Weights of a small GPT-style language model, trained from scratch on English Wikipedia: 4 heads of 64 (1 for keys and values).
Each number is 500 + 50 x the weight over its row's rms, rounded and kept within 0 to 999. Layers, rows and columns count from 0. Numbers have three digits each. The size before them is the row's rms in percent of the matrix's.

# layer 8 MLP down (transposed), 896x224, rms 0.182, rows 79-200, columns 168-223
100:459501537465398495446448454520526548453479535513477451466478524528546424418461441493475548480530443508447497540593500429418467535594579470495462615485434506546579535454
107:578483562542544443486411559519521514513536405454517553494469458434510434544452484508521482470488464439449450522466446441517428527445487501492504456475476541436495490508
093:509390512550496476551492569522457545490508530452500495404505564455534511590475457538561521445576471494464536490550526648501526547565498447461514591431582557510556436522
093:430468512592508465530505516488508507513592465474453406494469562587447453583503384479464396566522450479508502409477556525472520461483415474518466505518353435541504560505
107:382566446516460487374474474520479562514503552493428629538502429485483452498480507566514413496476523508511495551525518488561441527478524444443603384482528505461509418537
100:535461589502579579455513489528522440529564486504581460546536558526492496536539551502484496522490586544478502521483473510563676518458527510541512514495494498490491440511
099:501434454476531438509495473414583429446521505496528477531522522611468563437483478437495534502388564529481478426517497515517466459449493420546409456441474498517431465564
109:514491536483451497446459487465591436567454444518562434551431412455595523489379404549529481482536456528545418533439626551463473450553442392529429493537522450463427494510
097:557436442605569580463482520553479446538460564485435405541546482444440449575550507443407494508427456448473560526566486570532400542543514445546513506505554422399434597485
106:472484552536541498476495417508486386464441504571449504493534469573560506501454515506516544529507442487548470520488434534480499596496469477448439487540593561527483638532
103:481458483439499517440471530526517518478493520550460542442583475525442545526529515443490534542411485592501578524564546623469501556470486435533467594573537439522470633456
087:500474446529505500601459456493456475503427560565545473439466448543523452448483481455461499527462548481520513599443472464505515460547486465387510591493421616575451407535
113:527456598530443499453537469490535541504592504467586461545481498543518466479581591532504493490421506461449512546537474483521535420440368574468542452450441484476606436529
103:485506529612455500546471450439518465452468565513636485476495507477485534510511525496551455436546523472505468418426495587407473545588420587433453473448536498509577525436
114:545498461460527529548468451449559428510439515539477471535410464520521459485493574531441457488556530464538516482475542440462479469478510562505484487395515481467596486439
110:579518541490430514422458547553481467433598479564542493533569534476513493542433543490400443477580484567424607487575569528467450526539495426487531496495541490368535476443
093:539382441482524444515495441578616468515436492525575554536503517422450487545600466486409486450459452450556554441572558558444530490552507501445562449517466566492504534509
104:586568421536469546501654531560489549481420471458513505493534440479507516445508470508597538446453482513521482500571523449481490439493572565490453498432486507428514471436
093:492512512469473420511553543493488571499480373489554457434458472464505567432463558478529595531503553438471523521482482482541583533518468510521617563592497599563475574527
106:521498549480512581499541468561488453481453484554594438521558530518525569546528448564454507468509484401626511518539570505516508482456480350501442464511492541482465512485
095:528514563533473461558557528448512517466550488540505450546474452588440451517512463475485528458466574437467396484473523505454489487521490501563531482529475573495461517480
106:458489479531522533436490496523494477459505476537423621509602535476464519482478460474508551503442575514538563542506466543632492538427517491444484441548474530608475597537
091:449557556408559457459462414492605531497544475546437524568466516466514461507470536487444468436420479565558573422419490528502531496577508558469487580622524376540525526495
093:528439506485491505432524541518543417627543444500485504472535470507480377493445516454553534492531489540513561596485536463524560470466536446523437456541429426545516475487
109:448557513503599411466522478547555470359602490455537499463476458554513489454521505399516427466531562558423526490458466511415496562456518483393489534482521450482545458483
093:492456509514516510423565516452480530510440484435483374588408552490523468487483553458555482495467525548405472460559550482471393466441492497495508504498588445489502508403
104:552504509532526561402377439510582462522481459467409478503521520431494435473524443553462498506505522630534479530457491448462444581672479445394556549465414476485569515471
091:491506596481413403392408422453478551530565499514456398501449552486529486549486473597620553520517488549415442485455518484551587547564476500475488489524454496472522452454
096:581465506546521505443514562455497478544569484541534536454576466390557522502355474505557543571531520452557489472492481535428613470457443533519457482464437463489494571483
107:546578532468489549546558504464616541614470423527518532445505458498639613640456470452552503516468522561465463545513530522487522482467565514603536487439476502511442499472
102:460478458421554543529419498482509494468507559483391469510505548656503598507519449523489349499467479536492488405555525508563429496511531435526402522426567515543574526503
106:516529524461571519480606603468401473501501577463463494413489523614521445603466516522461586486539565482475525545553558509492495499424552503534455476593462576424524480538
100:566526527672485575471488472479560488442431498496573574583469461479511538461527452442500521456486500577419477500473497464505451544483430508460420474514597533506463469479
100:536463500496463415577566512524531383499413591405484474521427548486494555501481622391516474507498515487499567426478469470402483415527515500432444421543507484486502505545
111:451547584547445451476567443457496488449439508516426503642503472410536470528477506525515481418537576493497549510530558490518502572411456469488447467548518454554520473486
090:458471574552535524434383450519427574521548484445437490552553529480452491527471475574421511466440502446508583521457528516590489402513483542517526480497494499538553428476
100:459542461490570452434447515534500497557507486538444474548492445455531482533553493452562482406463493472500497415552541446501439508511454485514512419468550504535480493452
100:422410469443466536501543550461514517420642507502461475556548523554444422463543449478551615558494548636496570510483438482535592457496541544515554500538561523505452414524
100:431500491497533443476583484570474592430486521581428470514591606459561544464535464508467526507477546524592499534491518507524478514517481462467453409475574530444453453545
100:445481520566384470403576462469512553537442575489480505501401563472465502434516510484407477476491521467542450532415512471473580531488611527427489534497471569424456550581
089:499562491496547605528461429477594549449576524520487507424432498457576551432449583521367446453538431552426536399503571534519483505452477470484530585515412470515456455500
106:546533545490473489569431469533486426527489451527493507548514475491483436487605500470434569484502527562604394536478489433472426500502435511481476434574504405431434541523
096:407483518485581550511429494475546479581526492432467522470513544419482470369562558505591513399472443399543423467413482551534491474521546574543455407574459490570442522577
093:461494573427524467591483440534522525464547519437449553531468468460426439456533503477516478491481364471473498605497531448492453448414576574479551457508440489486570466530
090:533439525494454429528489469431481480572497409512440492496478474428493504380441573484542499522500532513464530532445528492559527526482492523527516547370453514506583434479
103:533454538497420498537509477442566517438425331572535521523401532528548516451530478396571518553478539446503496486496479502515515561472446387431466511588416458533497567572
095:521624487526457484512507478529461463476566445535548565556551421527470448475523519418550543612511510463498551446447540507493568465507530537485561507442508541485503513582
091:407497568481475470459541484481436502404557573478494402463519558483473560486486488382607565488441472549408475536479520442524532547573495532463562457522526479499420521491
085:460534561452630490428440473508550620524551513437485449488502562460565550454405441502456554570414458467519443598513519412567526549539586485486393480426566488551514432496
093:503490450553632454506463523527521527450483508479508577483378487397614510452504501568548562568519575434538575382529448449569506518514497532428449467462486524620454462507
109:475468529519550528394533579605482579543587458425396514484480550497478469579439482484474633451494542511556495488459531524533577475475561466535515495482469406444550491574
095:493483592490530559547537476609461417500447506451394529461478423514574563454505526432622549438497409516522444530422517565523390463606461392589542456571488487461535525516
082:453498541502478493515465456535557510510371520516459500481453523500579545484484512539501485525497454453503469554557513566538458538468495465433499470560535467435576453458
097:541549438557484478490500551550559480530452510447592481473619514491592519397494503468483519508431475436478536522465519525471445469501530418583523552631541601464479523431
094:508545519462559531587636569538489498513493455558528506522534403512437483430483559473385510445491447411531536538517497525417436528539584468443492513499445538494427568523
098:538402403535509445525484596539453432525437514449498468511438505478542536475465483571520388475507502570604516523516447466455499490476529495551481557461471485447529450520
114:535467530518521484523568533538499462519547566522587535540492579424430604486563557452418525458487453468491497467489543515456634515492506568541423483450551474509506409629
094:420425486545553469569581504531504466466560471497550424460518466493474458450472433534488534444507481483466438597501478424439474535525540441449499462423547640543572455441
096:554536450528425483553578545488544457425510404496392549473387503474512517430437508516452496480499470489494497486487427562516346546527504538405456521577504524457482492514
085:512455566499479536474480520584492600596498474495432463496487481436540553491517464399429517464432487555523495482550429470403563398402501388433445493547500419462511470517
102:485562445579516496521461453461497532528524605538463608527447429527493560462484516483461423382444468495542503524480422523494590511590515465549442481524526496526490484496
099:488516473513497446509475472528515521511409564525541512589480564450566471545518452484496531479513489523513440454531526664451433468452476455436409565477495524559589557570
094:406526421587437515490482563453368528509549545538496524554444411500493480487517561570565449534517479481477482448530518511545458421503553469448579515546460507547540509445
098:474488436527519484501584506509500420591541462534462444451438531452449508495496505485503490495519482568475527558607464474553456499477513444542480508442467571550454488541
095:497517606502433499485442432455598513500499460486527467497527503461477427533521557546551512417398515528527519541612462438481437504496438482519486469490511527540489480446
101:512505529471448457483493513486455484508508491569420468508403487475557558512440488546477454485554488501483548441566611543427457457435478377497539547496477527531504511518
102:478490548525568484612412502550448524562495482548445437594516539504520433476519526463578522491477548545474500465458579479497543482503595511453449412533501450537477399498
103:501465425443383513531597508518491568453500481427515548462465511546548522421564457503525457513500505505535439446487483489481501564514491523487454573445570491452553475500
105:434382531483523513542574493644528433354501501558559499589535517553508522507600500503478558427459606452466504486565464577480450505498488501466545504521489469462521495426
102:475411374562495591444452458517425627459517462528522545432510541522511473498455536596441534535486575505476476493504496548528460407463522538579512499420527454501544394442
083:467565533473534505464515511548538498554549499431446494419569521470473520499523479345537377485580507574449462492496526474489452447424552499405511492591533536553493460660
099:547454502553565461559549465533493638510432549524544469476470530482478543483520561460514553509514497475574469491480430550576433498505495466433406557489438448466450463492
109:457508467486580541559572503448498600542571480422491499520475456478494392497512575480549497519573556527533528523496423525501513541480516468449519589450489453511595514543
098:537413493463429474515448475641571500457528464536575531515425593433482486459512484562394427456618392481538503439512393518441485514492595537496468455420500544492522566468
119:544420535455416506537413484565500503472444467473415457527497550513469410541429490526486405462548477549527414518487451448519447408554512593470507501528516515504576519560
094:620522530495466464529534531537518523556540532511486598447486498493548529480546511447520502428531480492422460570544493548489509509566484448415490518533525558495471604519
081:578468419545594620576537578515477523478555469486542587497532529483502502515475466462431493403520525477499595555528618486581541438475473531459503523478492432490504470495
092:540517476448555434512513334505526511513502486512558427490465511455535546510482541478491519457494453545502419506521441464463481500523599456472510535565455509469483546592
103:529520565449461524568521570542541491542484529514584458469493570542509472443519588409508517387479464495549576465542494501480514490514545531545442519455465423470422487481
105:493469488535439475495443520571430548483555558427518525542487570375541470538499524481380440458578560489410469513534463455551460498571566509460458583518547448488489459644
102:392438471508565489507472534468501354504479523464528432486467560486636551512450535450483421519419401407535481519532481500526492526507600423493512515515502499545542465549
102:523536471468475520392434540441483483460465548477489416421517505547433453452501524550502535520562485518519495469535582428465574491555517504543493511440377512441520564503
097:496442524554509542523428524455511498502497479512550474561550456453492458518540565453399502577545486462481437479558455510522445592538413393512550562524536544537512483546
099:511539503531475573488537450515468358500517534439460549536451463468531464459536536464504495449481508444424533515559475529473416515553420487422596479495501546567512468478
100:554499521423562568476476400449570575541591517455547586517575549503473525446493508576526461528506433562534552546594483553527536522572489578449485508531484492462466547462
095:443537506596501551490430567409513537576508549562473471504536544574490499464550481543386413558490512610523533501497524442502545530469487564456427427571512512469467546521
110:454510522484635522481487455543435495575533357534521552447488523506541575450511432475516487530441446575471423519514548463424541497477537442490527520575504484455438530475
100:437434504531586539567519502534494554426476445474465595390500372419449392462620507491555507600501398453423501492469482523432444569534494475540500365547523489533529447545
099:481506438517553444586493512509472464449503513572480454552533546454411332508578434473442465451477518524539516487502530403529526570451423537510473399552489465454553518505
093:537514478523489471402515421537615516542554447451481437585509484495535506560503513457585557539533389490535470515556368438525508517444570504545508543503429488477556459551
087:453519579525484457383466583515532508492412539520547492504474579470525479395496592457567507473566495530542503532525553528487546409480557536587529485502517505457582424599
101:487498478447491483492556511529542549494424608511505512511518470495383446594420470525491502380468562532516507540526577488515512493546521575483513449408428434544469470565
111:523505502467538508525480493492540508555501565572588593494532468442464460413546418561490509477587449523487448521484547416544504471561504469558523515481464520519522501538
098:547517496600596433482528498458490522538557492526543476504441517547445413521397436484526488506475381489328462477477544494465485496551486527598478550530479510487504596508
104:467595474500508460445449464437492501504527406504506394505481476521467570558481469453458513400488455494484462536495523471465547566518506517519472549488469511527456516535
127:525627523425629511498530528624495554471505512453510534500489416522513531522473459541520507536481482520651437479488617442454544507518505480502452551525521523508534468498
088:482588528518474582498394417484479454533548554521471552514473492518531539495614479445511541474461536512470494499544459470501550513526615402538491448562495648577453564433
100:522572508504518503561456552505474447534408396488520423508453513456621500529429518572508490471517541436488480463547497541566495512483501398475527583527491584560512447433
098:435526496501517475551471554484553533472478517506454504445503481461409481471463481478502476563514536475435444429481546428532554453569539480560484557490375566582556534502
100:489503533603480544591448428488491491466561528577499520577483541475466570476505466532521508603553477548540413482411445439571526512513596483553425431435489534458424451493
108:497468471486590591440646578560566507538402447505494476449468468544394524442531429581506614494505429491445486556432533567523545521471551512487544449507530494514599589379
090:576498513567472466584467475585496482400491483419528491569438502605588557490554576451569559532411446544490390518461489462493491479522500536500541481421450481498531446520
103:462548524569519538506451518490583429530483491490414457558548440484508603491509479512527477489504501537507553516499563511553427585503492500551459553514549579404541535456
101:519490504518548522532466401531460500511531484477539454358599564463502570520499406499445594560460524465449418473501457507445537473535616474478473546552479518524473500469
108:428475524437592493463496481527552417537530421347543430457416481527486474571410501509547496521512462517465554537592492478539508519535477482465481546507513438469466519602
099:580455520560525511496557457446464429527480447490420505554483551480522464439525537486531514559499520518439410559396479470530464511488520613554614516313528486479553586439
102:534433474534571465523470568488508411453492514408427407487494416424585507470443534522542461518595458579482485502447542497505492462473509490483484511385627581488484436446
099:562516540449489524404527553545493523533568509583516538358463504483505515451516520502487494557520521467418471465492587524463618565461499477566479466453521420519513472571
090:544478487518532524538450469520501530512471403530491542480547543517574465560535379522547503467558499473495415541463465571512449491564402490420496476479509545463449461514
101:448509474482461582431485474522526505608530513415456472521466390536588577571447553422560466471436472549511493485536529457530515565502499543538436499511454384473419530435
086:479542523435557458456503538475572495514496494421452454522437474486460473413447478499557455500514522404451421398466501541485509439529544478478518564488434526484512506423
110:565504426441421587538537413498464461532577558548459512570592494554516604492492563544445535561509439463569468475509435510585423472472535481480541502618565429485533473493
108:511526466510535485371539429531463563473558463551571479523549491479555536416559496482490504439542482534459428465460449368551479515468498402516413611486387550474506482465
090:474603587423549505465506628518410447628576520556558470481513546517483605499486549501525519506408554530541480472555495444476486485487599525551465429502469507461487488540
096:486558524525472502407445461485461552518581535508440458458558470586491535483554525558540503521555562501430543386463493505574398532469596651549422495442518504586497519455
095:416441596446546459582337578483527493478432464435437436547499615441356516513448579590458487491519504521497506532506459470484545539461521515406486423604524499527552551513
107:490525511525460505452534587445450453565513387549542612474490450517510518445425553520450517467490490483435559498451510562572394561499440394572590551553518510584516510506
108:450476446464471506539457444442448490571414475558476465517494430485540394435462522438529513448507517498462486448540492383580452522478484581474523481483478525452408563573
100:452376502569525601525455416487558496429588563492486564407504510558520435533575468581488513524451484538499455518489516571534524439485532463572548596529599528547461517522
097:444496524508466497509571595498470540653536445495508479517501529544552510493470488448506475439434499513579475489468581405547545516467480438435457390472514422531420414528
108:499503404544497559388484472523540458523538509450542551461433460483567475503555510521557428438567389515651590489562470473582626419492471489473451583440412489455420478399
092:555515521392516476477555523487527522553507452540436484565441523569441490471466425577496472491582389457436476514433535465509558477556555452433509461576518454518472527470
# layer 8 MLP up, 896x224, rms 0.196, rows 80-201, columns 168-223
098:608507469476524507477522450525509577468507629514541440462491487474536516496480477482484534529487490546506429435467540533370509563489524377521522508577526552570500494462
099:570494484502505496498475499462585540551467532601502516542556395502512465519445561522493547505451500632573484519493505472500565545414583577395486543588515510492459507528
106:516577508465380477575476516476554462453465439411477449469554433345416527508507486371472611414472507554545498445481515476549434470543544509518520467590521524508541470533
104:493530485611468475496433608521482588516560529443501631465540491575513445442574523498487484579531516586582437504423475462534491502482412512494502497397494431408497423520
099:500610523525484408491493448495473591410463533429459484560527498549507423507582554534513468452539550486536436464471544463483393484561525491600545506511505537575504470384
097:644496493541524493490480499555474418532473485499517428425518575483469488522521538527449389518460535493545492603493423479519491546493530462515403539497557452561484474530
104:486490445524440566476461475456458476547539479560543509465517519609542498595441495522450484429524570560434445558569491557512510541506482502517479543470475479532493432574
090:436496523440419474491507488454478582511463574457541475510474533431539460521505451456529523452534412512546508450495513484526408468500545570467513538482467446597530455494
097:626413580556447532442641475550443403461506578442475532520510445406576511489472514486481505516527527506465550522499450530580536541515429443546571462449502406481452465463
099:519498436548496616506593504498509499474524578485502566530531531412514525497487492500482461548561471470458481443471485468522400504537536490500499498557457434509523522471
094:494585498520501525497498486481508471527523590589491543458459512476438521444501501579448509509496477466481500482529544501601558489476481443573463494501453495471443491495
108:444482507444584501498388499546523440483506459517452383506509591455509418496497514537452539526447514506426548554542549584422514455444431554581584449530562471533471510481
103:479491508483474469571509514591452436488427506538409451364533496509502500483429440495485513593482634524473501480508328432513524588468440500571439530471460507587406526529
098:594413587500468480485585489532545456500481462469503507545572567457478572548435540510500548549487491573550517466522337489629461584493484438494492542442515495591470445492
101:502445543506504565533520494468528437458487632574656466519517472539458522464461541456556500505574578507544572483456548539594684554508554539465624483495488504460460544560
094:587554525598532507447502471514533495477545523463495533358576513504425493474530549575435556545482595602436426529445508407492496476477581436512479519502521458472453537525
101:579460532465422525470491538548443592506578585487533446551510428471510644430499451485489487492517545536471473532507394487481455480519458474554482415417507573472566538549
099:567528489436464475499433450543525479615433469455494565499452509443452458517514456526515585551472459435436498486414474436510543474499507423422448443495362558545492448574
112:465414610492548414638452545558435535527558472619487527495523475509462494508529561492498513526530563476613517473495468558474483567426468522554518509405496465440501472505
109:456482463484607504562627493449443404486473559446549523529503501439464480507485585454427480618424463575488518471502533573484439545578507450448518520532481475452506507529
097:441548512413564451539462592579497439500432502411598499442538554574495403595404519563502443606492483511420577384550537476556495498462512568504493520474471488346442555556
095:414435475524553481491537554506465483439538416502444448434531446477424426587550554478456503523553552496569605463451527609567578482517553461603377476517503547491571531537
097:504509561571508407507526566485442519448501487453582543415549535459544483591552464450544541506427565484550519506490495524476449471510497470482508534422518533602497446479
106:520585592439460519472506547470464487551529470507500507479491453566409404429525572521513504541569548458549493506454515518504483428470529510508449409428439459479475545503
094:356446552476429497598441551508417495497492431493512508509521586447408518523519429580556618580497557613496527486477629526567408484572479587530520536511492517469527534571
105:523541500471418532452501597569508464483552487513526551513520414425535474414534618422433504527524566503534616484538487582437537493469484485524526654411535441561458511502
096:490512474442437601487451521478551585471478483488434509457538551481521461547532484523564486536516459565511641604546430576452553417410507536590514529614550459598412520548
095:428449508507494518463599614573550438475465424576570490573577507505459454579609455505449600569588569531491451516457515495537535391487494427496622560577485519495520448405
108:628517470515512550598558493465542360525467465566457442567588493488543504545484537478491448492510481580540443509524534496500498453475541473488505525509482527478400515501
093:530484599485490517527509453503538472502564545405476554520494578519513388455504446488532431578435440544426488445459439504487626482518549548463514476487440539583513564459
104:486493516496411509498426381478485525465499413556519530553521511542441463527471467641520471503414469546493592533561448544507461501547499452556577493500543614572456469434
096:485490511523523500523489530544481600521447477453503577409556462478550430488530471489562465442527511575567377456534551532567513523531517435524541531447420552559487512471
099:421463515502503465544419418488511450435534477482517539501520580524555458556583481407506467495496580613581538471526493577492549422492482548530556510491555460471442558524
107:492487429499505521576490557524487557476577598435488548546480505492519559433632516474521579632494472518484405462477499535564573584520495467517515485463476422554523502498
096:472521475435453489519494491485514548429540541574511526565516420551507404569539497453506527555519551432498616429491589491606473578508476484552489514492474474510465540532
100:563471560574459494451496526502366507453488537481436494522485404436399529552616537366462484485543471511475547535498505444598500459624494427422504541476453506538433542520
097:555464493517591552524568534506454493533468580512460427583502528448488509510527524521487454486527516491545436549509480437479481407489434612474498516548555517497530484449
098:433522459427479491477571444388389545507492438565503457503596513655626489464500508470439568520553531549470420599580544503550496558456448578535553426494439464378445549535
097:491469468575422481602495390406506512547584570486476479570483490453443422597509514515426530542491445543601472488575494483483539521440553607464549472555413532530447523500
100:517468438558513461440442541461477503479526555485585590505462510463480457591430480519492506468539547484547655587497468473522459554552402543548510497491478451514522510491
098:452453492489483505468423519555475488456516588533532536524573511579497519499476520622594481510449511511623496565460551455558482538558521515508489521514571533470540549503
098:487567527485492502450509480479407501558453489571511454500482519584515555571432511458416516582535503615503558518492522440517510545580433536589470561419486496414547537489
102:520453605554462500456522484533502482509465505545441407420496419568516501540524537498480571513547456521508544473502466510535544596540511481487555515561470508497495569540
107:488552470605466566466427375534498514580537466562416497469445549474487497530502534480478574512454453523484539480477523420427499526443505477561493544402514391447483481536
096:580574460501599592508434494378565491504479472526560580567450520462520532520499516495541519436482544475449589378547481496443574535543550524436443437457465511490468529539
093:515519488509491497517482523427489407524470526432494374455421509504528540534464518574514488462560501518551486511408517449515518488480482571505456481539550597554402495416
106:537476468597455500514555420521426431516518568520495507576532500570475560493421649492474426469513500516433572559485443507500500532470536567557474476456474490454487499496
102:504506366515486410555514472439511602582535457510488457466557490481515431452425445519517467537479564464542556560411456520478481447518491544509505422472549525529475565497
101:467443510564463404456488543491514517534487561425672450522506548487436502470410498467560556489632546500363582492573477479513499444502468550514573469430515542449443465488
098:566582464488419478533531487565512451443522542567496510548531504542597474482401520526559504506515539580566487511576510462519482525549536465560564499498560571509472582470
097:505529427545502508538537520558487549522542581496555495485531515471485469502506509478562543592475526457485511562536464479551492521501501527510425477496507413527514537554
128:594492537464420434465571558427428468549381595536489581480550502554523498546436562493421515454514493459550493583538526533398546534501547417478519519443476513529534503441
100:475508506502408561527530528494469604534505516465492509481504505551561486438517471525522573438551459544505525560497443508624596511450466468521471438502459422436474519515
096:488458437455443473474545467478442509402574423523492433492497484499581421446586484484488482565540539551486459529561507481405518431549513445518437451464529488478466551558
105:453469499455546570562498444572451432462538533589498515456479530552486478491525496513422561580585345484411498467508521524586648436543579504515535460553513536578571557515
098:483527474538506485543527497536497507482488516573557540514473532561588462537473424440463502517641439630484516457449539470371496510532455538477475510561463609487460366577
113:512518513396496541565497502489474463478430490486492574472516528602500540566527488444584385591490500544569614451460452526520535470502494579452485467571517403479504481561
095:465483461479456475399503470472463474477398419472463531545495468568447412529601507525454495525559602467399413529486580523530565438492498496487538445477529473532415544543
099:435450418514506426533529505514502474450513539484488508589530564506393542587435505505460490518563451528518537481407614429403500475599515566559530456540467471522486497463
104:408583488422535518471526537601467452526502530527484540514579525490411507478489473479495603535471526473491517435543456461439455500472486523569386435542562512536475435528
100:619566527545485524483419458507480531476488524521505482458525472548438473444586443553474526480438514450494560443624458509420477493561474461518527450498494504520444455524
101:560458516505520582609511462571505409556599469537506526380505535620468555555480416472527519544560527468422496541493478515478546506499538510476462514528486481538495493536
110:484528482527635438461451470555393575439531535519528584530519495540472551512487410439511403479566539526540439473484569450495534499434465497500563516449487383478514466536
100:521421521467483481607528475503495599403563481533442506458541429541510496558491458466507459511429488497533535490446444503459421453475539487461535641613532458522517507519
105:537532518485501501469462466466485426520506581457585528642462491530478516500385422513655569500465510525536472497556493453453573477504523428470472540502434433465542470522
096:576568471490494522528505464463524424523548504495451440447539478532449502527526510513472561561551420521425512481551484512514514556448585466501425463511493555456570500501
108:502512467598553523483464524482476453585442420564468517492629568548471448507412482469473450520453433450476511528524599507448465553489481504536460368499517384499451372523
096:569487513475456398532483507530510463547524502575464434538496537475489524451398462527505461664553526551535516493511542503638439443438469543545552515483527374545474530521
098:492570609481511511475578479574502450483505469498542494529567439512446368454430554396552486567446542517545466527474431490498588503480479547536541537461476531510515506499
099:516451539476448473539437531482439422483545545526575515557520532559543458456494469444440499441469573447544529504493406531517474538490418515526462510442497574435479460475
097:552462569456586490581519490491543522519481504477522549639497589553579505462394547502518504491569509494521448479491570601455461495493580564528497551477468380568547491515
095:551458547469534469570495558410536488464471458464424571448527400528550441387548466412466463384476491516554551497462490517514505462497503538615458572463502469462471548532
107:516540564480416512504592558557443498489565565523511455407548448596566448487466508489404462493502491563540543485488423420541582539464531571465544525521472508435361587498
113:509513444484608536514439467562434528511564551572532526487533498541406417498457600500461403513499497456605495570502517450511526417495569575492503510580529542546455442469
107:420488562538531542465481456581487433549556497554420510518497416544441493538482533560492520588563635493481545418454489483555506551513494562412577462464512592492467509553
107:646521575482511450559464446484497453496461467563477474441535596458471504511574522510445444552499511479519526528556531488447533578450535420445573518508551465574448536591
093:580579484556347544492548486505434514544425553453465449478479562454473448576516442439474645582492509484432448556408489490513392526482380538435524509447471393482500485522
097:490578496672536469494476505434480486466518468576596485542548439503513466493567551553492550490584505506539497501496517467495499528458458500566530475490414520510537394479
099:491541460496435429504521418495478427533565468559576459495551486522438515486523431409445435522438575511567507468521550516597456647498444460495366486488547404514438525509
101:426544487520485569441577422561419430455580524476450531524590407565479491511426548601464469482524467497510401424519508531514492519493534515500539468541488484568557500481
099:367504421567533406510539554535428461410535535526576485504487431487427444540534471504523469414528505494621529524526420514555520539476588506509533483522612510483526523516
101:522455565420524484409535555582451607423499520452521397592501507508379499502512428462431576589473509479497508535390427504573577509461450569564517471527472422448547480601
100:587554569590469552367445431540584466563477438449508528525533478512444501597473476515446492514599513506478488495547499532506557552591506432452558537544511556481477496531
098:450523515517606431559559547514486477482440470452391531476557424483569558579571448475572588513463485511562570465578404416550522588486495530528544469531552542508433445569
095:510479536458469503514535475450526501537475419529568467442520448489551539424496483501484485545479559508478537505420614540461509452534483531504569471497502501483465505530
106:521454593494540456481547431504443517503514581553500510456525409486486562567597531492485540482563390531556534441585486308445655465555393475440461505520520394439513574554
096:581542598456492571534502399498483486525499550404421481461599528546534479468510541621485531538494459540444506485467495486485481434494508528522500446524497581488486481499
098:556540450425517412462519513565383420512543490424516424539514523502492527416574518545514503517600469503462584496483457502584539440462502460488537509406538477549540432474
098:544443539494598504600522449479455452558486542535536507491436525521496497447444538545472478523513487527544488488509554452482478469506477404560579421462579470536497381476
091:592542509462494480469502616380580509453537481528469517472416527536513449480478497490423529479518456507472674475472508409495499555522438555465429469523585435514469477552
102:520543495484530528513443455528531545499493486491439465480489535537487573514399476627505426485510481532498442554444474397491515491543501484514520533552499409506454529408
099:532494477506434495573535466503523562562559553550387551539384482502468582535390505518506555492522581434479425518529560551510482472560523531628430546436553524542435513580
099:606430478483438465498504508478605622491417496514452548481564432479496549516565499470471497565413453483487497448451551463564558576508454502527462568540524419425500510468
097:547501549552551453512589432436494522507472498430501481597504469555513550457403480506622557449475453546464469521489498402555582510488540445484403391449534497545538466529
104:484573384508487522428545542495526512473537495525552614443567445554480548462580524505445429487505324504535500538474479498443482482554501473528540539505496493513519566542
093:499499551514514384403493529508556457492539532484521538497451586498504484506482531571572591504503528473531533515541476508505557506461537522530525535494540526509493467482
095:474518455560488589586496477531549535493458435521496457442536475497498467460494445546543457437472645443545458526516529534564462572549464579612422583453445469486490467490
100:477414502428556560538532405580495485506458475511495539424519394455458520467447525491449507476502519567519533503608547529538523547551495518494443496508581563413380487420
099:560461504456491563451505512477555552452478538491482492513527493507591475432423533484512455481621539511495491503478408424522482486536496464530547437464527564617531554491
108:542526530506422509590505551451479466497456447514448534415548538551528537436445514480435552497592449547458429596468668456478484486467544525484535498510483509536504482500
102:548491552492471507472535458423518513551513531517529463491508512465491484481411435548494529456509483517601598512466564472451481493499470519442458591440534523594475551497
101:509574486494509468572458576475494484420590506624505534480591433531531550495459489478432517439508518516546593482584411467485557467468457521466491497548510430504532433504
100:458473499405463519439485458544535511540456508522482476481451534376524555448514515539483550439480558515443530546471541414599550435519589532519630569392536503448520491434
108:563496465551478532594473461492466515551605574470514495531507532453459616450496623592487475548560495540515462432449566450558521493447455545505522444573561460523488464487
100:488556541484474475481430521479495520547518546491471505500464425473538527583401469448485512537485568430564538467544516537519598456508481477479485527593547576500468488582
099:524559475519524451490527571446459385442467575481510460438502562584566473476458527518466450502494518549538501452497490522528478518506571528477476551460543479473506475560
100:599521521567473526461424513476507414456447517521544510434488526523505524565498485461499471469481488579517512501486584602546547502544518544476507512432494522483457423448
096:470491481491486643448546505494559538598497480452512370444450625425508491403408550526490588531536424524520557567488455438464603536495503517481436413478400478499448554497
105:490530586439470442508469472498494463394445486492514524409533574465503559559543476483423519556493554496419561527590461538494436492475495510539490516505498525556400458539
090:559496542512495563560493417515551461507576525455548519473517565545486500513589498496597577526457412578440481502496423484482457564470595500420412450464537535517506563559
105:527486560428488461487500432544448442499520495531503462461490485496425454503449522602511533528522550524543545534537494476579590465444519513534526490468523520526519602404
100:397476485494576585475579406503572521574509522480458524440538535513436474453431474538555503497492472539436457467426511472497420580535539486587374546508388435530504517442
089:531534586516416503512511618526519525566523460509529527470545572526461483535463482485524491493436442476544472496553565491544415515432489439439529406425563460540437439535
099:473480542515454486494472551566512477500543568528468398492556429511486527504528508515463543497583464526374546478466483488500481512539504557558485485539552524478454458529
098:504472453537556557506533506470439491522516439593539529435570475512580450466482473585537523438500508412569494466524459460508461515467431526531417472506429543574476509496
098:482518513509462462527472479456556509488531540510558470501548525473546475466425413495521543515513583503516486524463430514506505489482443497609482482413413512586461541423
101:475605574447480560475573440506472477596463511450476452405520544502510481529458465499461486495458520479467418489518485563524533502531475439541554417518472429513407425560
104:547434562552592538573402373452521499505517541415413491531546499498587487552509487445453502544532470437522450515433451488488513579365508496486488480513440517466519464484
093:463523473477550467431520515492487501365500417416574439472483517498520482433460459521557497514455522541495616548419505523464524500469537441526493510483473612478493656442
100:523465532452491489529399459498446431498486595475495525487507581446546487580539510447452596540554459505515461503565460446507534436553541480529506525522544527479471437501
095:456441534473494467529491443416520550498565540454541573391435434551551511473471564516537568494582500538596479580509429463417517442469486482490459479482497445532476494583
110:455514514458526566478514459406460535569511479561482540453549475455475511524556527527529387504487554477456532361541519393473494564517491546492440476577499479518460561467